config = dict(
    n_kv_head=4,
    vocab_size=1117,
    activation='tanh_gelu',
    norm_place='pre',
    positions='rope',
    tie_embeddings=False,
    parallel_block=True,
    init_std_up=0.0312,
    optimizer='muon_variant',
    lr=0.00799,
    lr_head=0.0116,
    grad_clip=1.0,
    batch_tokens=[131072, 262144, 524288],
    doc_mask=True,
)
Each number is 500 + 50 x the weight over the matrix's rms, rounded and kept within 0 to 999. Layers, rows and columns count from 0. Numbers have three digits each.

# layer 12 MLP down, 256x1536, rms 0.0806, rows 247-255, columns 480-575
434562482469447495470506420506540515500496468374611461430533531464504463496510523569578567524610471444517417480538502510453534493522551416477525561481550532401503492483521465469572470508505542534498549512505479587594523338477454469520425474437492522440511529388399439405468460545540478585
487540526496494473539592483464594473512499469504541464526472519510427570525552363556520468440526431559422460442510454508562530435561483412458517549537477506487463478418375476519589645534433466513550518520439522518475503531489631526515506546433500526566498405559600503570577474545475590447
483571464521504489438509487406483587413481536521389556544516521458534431581422539444481567494486600647547443458518557515608428492511477416535545461381470500497432537500424437473470392536584510451553527464566453434463472582477505515557485502578520535460535585538416520559443518510514380525
548515542440552427518512561548522595454500488512537528473550546493542443447509486522489513493477491561560557505555540533376451502533322527499555553389450425635484509583495408424425543497709544552436467514520427420410452554452465533501473512382450536554539530562541445484550606533522469433
556479494543508520560463509511522472483547620463531555472418433471473583429516466555555539464510502494584543549474448471404459520545466551514514467524503482518542505499489594546546534532391497524535567586411523496539502493495527610435555467535384479495534475525483459492606440532542456466
476558507524471550459481468559528406463503517555507553476495570596453547447486495448491541531537481506514503530495482498520438438475529430392508456560511453486564454535377475522524487519604548501567512488472498451479550614428496515538577473540448508551563493486522510547476478518516386568
518562570424412529373417561607551581503571489436500556457530503549554543534428518503397540453426538601492515536516494540479520496429505523509565468500515560401471503446476627540534457449506647510481489499436485502608510452430522469500469526538498481529474515574490526509547469407489488524
425530473510555501512519469495531558450548533512430505478511410475461448617409387573510547516522428545570468495530527509504501452413624509475391549474485539468479490495517534488410497489471486440437528472491508395442415421482453522425557550418440535440560518509399451400449572561528555476
493573578494473612492536494435472567502562475529508475457480492403563548462477459468625448459505447467502519524440463466509526480484411539441564488512407383480518469532516555457454468479566564563520541489368568519530453505494493482556552480608512496482477489554514455458545443402474553443